{
  "hidden_size": 96,
  "num_attention_heads": 3,
  "num_key_value_heads": 3,
  "head_dim": 32,
  "positions": "rope",
  "attn_scale": 0.177,
  "tie_word_embeddings": false,
  "init": "normal",
  "init_std_qkv": 0.0593,
  "init_std_o": 0.0,
  "schedule": "wsd",
  "batch_tokens": [8192, 16384, 32768],
  "max_seq_len": 512
}
Each number is 128 + 32 x the weight over its row's rms, rounded and kept within 0 to 255. Layers, rows and columns count from 0. Numbers have three digits each. The size before them is the row's rms in percent of the matrix's.

# up: layer 8 MLP up, 256x96, rms 0.0974, rows 228-255, columns 0-47
# down: layer 8 MLP down (transposed), 256x96, rms 0.095, rows 228-255, columns 0-47
# gate: layer 8 MLP gate, 256x96, rms 0.0975, rows 229-255, columns 0-47
up228 088:122117092050172101087133082165125152159087153141159089073111149095126166087158179126109163104076121177146086099206128088128100170110183101123148
down228 093:141136128147111127174170101124107111112160105096086167161132111204180127133139098107087132133168165149124148133041191152101116111121125190174096
gate229 103:085121129134132131122102155179151086183048160097116095089150084120167137099089137167142139121128117144137059162104139163125100127097152152145160
up229 101:094143112175107160146076089117161068114130126146150125108119170091062126138104120096124143169147132168115092133158106132145142142167083160181141
down229 096:134142115069118190149156166084099119113106166110107131181143122118105149114125146128109154129150165072095116120102044106135080118067186119068123
gate230 103:156158089135119172132090092083147134129175090127139135139237200171101094108130094138123135122130100084162102096168093117093103167119156146110129
up230 116:139105042063120105126113157168121169189124060167080096095207120173104142134132130168140130109122113104162135177139142162094104109144119179085126
down230 104:103152106136083100154098119094125108114147081161124143127174125086109185115182112141123086178077161068097122189134150154146119105122100142154124
gate231 088:155126105159197092135166109105174154085123099151178114157176129080124109145118132141174099138128056112154140159169102124134153164096177184129091
up231 094:122200133155123097116111160129182118120177116106134149124158162183116132125085121100132128156182197107149118100129111072115131092137151124161145
down231 090:115167120140157129130133116127165138109116116130169101135108089141123141106078110094144088137074114089167143119219140108167155139109177135089140
gate232 099:145070111190167139157152181092163110156164176092110138112134155191160117096163141129134134126140111166112117086121104149129084160152207116127096
up232 097:104104080076166130107127153136154052153120088092106121118163116125103174109193144109101166155127097173193116121107085126177130111142085164093117
down232 100:144105149159132108125114109166065133129107207074179130097135151154094112126170194103121115104159191135062136106122158110141102134170123152124116
gate233 094:104147127136144097144109102139165125147122149134122142121167158090076070125043161104159171104125079134131128127126111091130118121110109113146089
up233 104:111177121146149157124104090081093112101120112059110139133111108119139171121149129112113115199165140138101068149137098084139132133114153106137150
down233 097:109162164133133095098141111157122114146119143120089113183146147097077096097054099081080158122131109184121094112143045056161105123156152170128125
gate234 093:173129135164196114174140117112157122097142140129078159146173171121177113113146144139098189143166149114117112139097093160133098174087152117102009
up234 092:141130129096167136143134113118101081120171175151087109172151156139116094106104139147168141123092056091074084164175122140103101119119072079187073
down234 091:167143146111178054153173172122141146137100113134135136151078177154155115169127085112151107136129158094072099161189176155128120136078140067154128
gate235 091:144076139107153154116171162185158114193037116091143156063167138122173130119142142176160132098170056139099130116134117101179123068158176098088092
up235 090:123119124128140109132132091116108137146111165073169084221173127092098144133080135113099083147098147187154170159138114129090120175116135112115188
down235 092:138214143097131129170115134122104175148132175114087141108097158142118192146160105128120151156106104109075124112126065121158162094108173156126105
gate236 094:128115128151100091154149138158129154155134144099115116139155147145146171133107135130152116162128118098080137116176074163136112145166170120062098
up236 098:193106188108113093134185182076150193122107110173147094122061118076197172106118112173092087092140163083055183138148131139110128108133086130137122
down236 095:122185120077154150141137118137101117078110121165129140119083087159114082077125164120101161106154149141191109103066190108080156112110084136118132
gate237 105:095125132201157128143138108128160123106132153115152196069143158137166111117088164122155154129111117084200154091114086126106145158087126133074148
up237 101:192177096089096100119132165181167148120115150177168155123140151116142115138117087135069118128128175117142206130089144094096162140106145124138102
down237 108:130028144178184145130124123117107141209135142109140069160142117129166107149115145104110097169133157134155127134127140169118117146174200131114078
gate238 100:140128093112174065133072126145112143075102164145139137142153211073115116101123120102173116108143090111127088137155110100167122128151134130130084
up238 103:133114173065079147115192155095130132143146163148111118165115149102157175171044103114150194102094128119151082157141116163104146157059154144173097
down238 105:099114083098100169088164159045109110080134122117135117134075066095128157150068073128100075120150145105090140087048132083185121056105134094172107
gate239 104:102155093123121112157083172193164103122108174135098145110215129106095133116131110148158148098166073083165157098138070117126144148140113138108079
up239 115:133149127152107134161108123175074114103205142115165092129110136203101137091113138079195129099141123147162153085082172099115156167102060146154069
down239 112:109159043090149114143139187080117073080148092158110075102101137172126103113136162139128138136113103113117140138148253146086138124108052110126111
gate240 105:154092098111163195086087092113190158135157103141155140136091118153136105147159127134145125136149107094132098150144069157105123174194147149189110
up240 104:121148089126104134097113163215079148165115135071091151128110145140112158165111135183170207082133118127133140150140123153097131156204156057136137
down240 107:100183099086095163115157119166120125117104138165142111124185116109127150088111140077085132092131146138117116093045213146117134148127080135108061
gate241 096:160112073071142133130129123065166120096174121075118166121127124127110189150147097144103121156186178150102089159120089138123141112170172143100122
up241 094:088150124172146142152123069180152159116146096137053124115140127115156140148132079089080151157056140159100076092137091118149156142060181207136127
down241 096:128151134168141147124142055150181152214182133109120107119146158104090106112132128124098145089117122024112101164091129116163091153089134118121184
gate242 110:136107133091117113118136085137111104147153138156132142156119133180149070087102123109143155106116176111110127142111146104088056101107111189160144
up242 100:100124113172099137147133115131102094125166107129172124174103175133099115152094130082080132164114095155109091170082117149073118164110105110127151
down242 104:108170108099134103202127111158119138150139149125145144086123112154125149095130091170175139078155219089174185131196159127190122126115111154124147
gate243 091:164118145088165125113115169201137132147116051087042095083114109145120144122135114140060144120100151093155119137115177143067140124142124108118159
up243 089:190061104118111192124043093135156151145149163133163142132125115151128096123198090079168145159116103107151104100128113140154127123172130130101130
down243 091:133186145139116109179163147140152113168134049110053122128163113112083150140075138133023150148092134086105142143134029106104132106103145110108174
gate244 096:112111127183152029146159107221116070176140114142154151143157145155109118111158130153145148157109061150096050166148104143084175146170122139150099
up244 094:124100100097090135141130109157054134124056165134110108174139088176099084186136103080133146065106125155098146088168135144121152097143116110113100
down244 097:105099126105196145141112107095126131086141142168081152137167139141191150091114121114157090118152137130167181121102183088123133157041080137102107
gate245 105:100143144071112086158190152164067096159131141107112227119107107169121127112119107142152114136165087074123111119168105110106095091172134172154130
up245 101:126134134120126176165127120170103086150165112136135178149117178211134123136140160108175148124119107116156119082085139184180125151037088127154097
down245 105:156106162147136108192181098142069125159142126151103134131105059144156123145116085127074063172125103133096097107177072145112136072119148172158150
gate246 095:142108120127152164158147112055159083056152117113102108134209101158140116137053152164090139105146114137134193168126129139128173131115160099075116
up246 093:095070116174128101123128167136058172118130143135078100096103129121111150151174136128166155126093143107098134155068085098113179126123167157167111
down246 093:142123142145126098154121158078163126084136113127161172151125145124113140129088117150081128066089082150111144140129161097130173039116168085035148
gate247 106:153108102091146103083129080114154108117132099119120120098109097153112117136125132111179204114106102151081038154145049136176086147129137119141134
up247 101:141074160122127114110124140185150086146142142190157173118143131134120137160119085224103128122100143141170140124085098143143156134143146083046142
down247 103:128127125094129088118089114097126091069083158139145123157107121152132125163122140138120093145129170133135135106144080115116171175106185046087105
gate248 101:149132121063130078137118083124173124152102083147119143093110120128090073142105119057168157087101142121144121082112098127107073173106134120128136
up248 109:160107116106092209097115185120109107096110121116102134089131171132062166115131091164127104103140075125120067122173112102174098078187137144123106
down248 111:147140143076149185105149123138135134137144128065102114141126146122110136123129133054202101135086139115120088144204112100113127124088130084115126
gate249 106:162086138082118130049186130137131117158086116087126153113096145159167071055131056081159093127177097122197165117148111075151152091118153120163145
up249 103:131167112120147080092154136152129119108092108087090159150143156160121067070070130142179123131106084183156135107131115104059128126096128163174139
down249 104:150151132135067118106121157133093101153096136134199087115181151153127112113166064088159084167092139092184159138121196126144096068116128095143068
gate250 116:101105121132139107174115124207162145153117070166130087163134185166145165142151140065109156141121098105143114126092095100095140142184157088131106
up250 107:105149133200160145079084127188114052131147142171154154102111200137131138167106095126145155165173136101154115159088109120100183111130116133175102
down250 106:134136155193204157148173154157151170122137129133146127064116086165131186141119098126169165169125121151113128128135188136105217159128069152147073
gate251 108:149063120114115095132124136168142076145138151159087105089179138191098119082073178110147119077119107172142080112146139128128125151183156121150148
up251 102:121108111128127172122118120221152115147140108148096088108094139138173072163124133158190151146114112194117123110138100122146188112094100130077069
down251 102:116115098174119067138094068081108173110126102126184133140157154089169079135180119172136133089089164157174116132132100097139096153151144110143134
gate252 102:101133161146129143090086101114119129119157141147060143087106200131174129107107120149126115154130163096168125154101126148072120135130194122063148
up252 097:097084089110133130161167102167129091129087175169167143118067119155109103153133120110079103107128129132133105107044095152146148105125087101109180
down252 100:131128137169120137107138109161190128110136084153058124143101117175137124113123147127186131120116146143147158153147084126126204083120111147066089
gate253 095:080150153110118099138154119088140088084124063100120059100098117164166108111138138087112129175170117100133088188143098094132080161098125125112146
up253 099:094145132126088145129102119119133155152153129147136110150082132155189152068095116078141146167132111113160160104136102085108085188153146045141107
down253 096:119104079118148116094091142043100148121149108085149104105104150130160122107142150096107153148140140124123112192086165091115140049088072079103087
gate254 100:109196076098094123125134124140101154146108133113083193126147134134181152088160086171152109173162090124149130132134094150122115158134157127123080
up254 098:163140114090112109113115108095135149081153112147130123098120106153139116046115163102112112120132100122144087179099120081071130119162157122116121
down254 101:141222176129171125127179138145098122112104142098102111187139141172166133150129178177124088095096132108136221137146172136149113112127130136143117
gate255 107:164154045137118107110120092138150102131185099144109178145170170192191143086084113117171156176138121130140153091135092140156103116158138147153069
up255 109:128153170166172124130181110118122130172170188135137141131142079133102101121090097130204093124113153085109102097177126136112181126062142131118105
down255 105:138106138140182110111152170132124039165142133126122131214102071104098110093122078092177128147151170168052148132143121144079164119119125097122081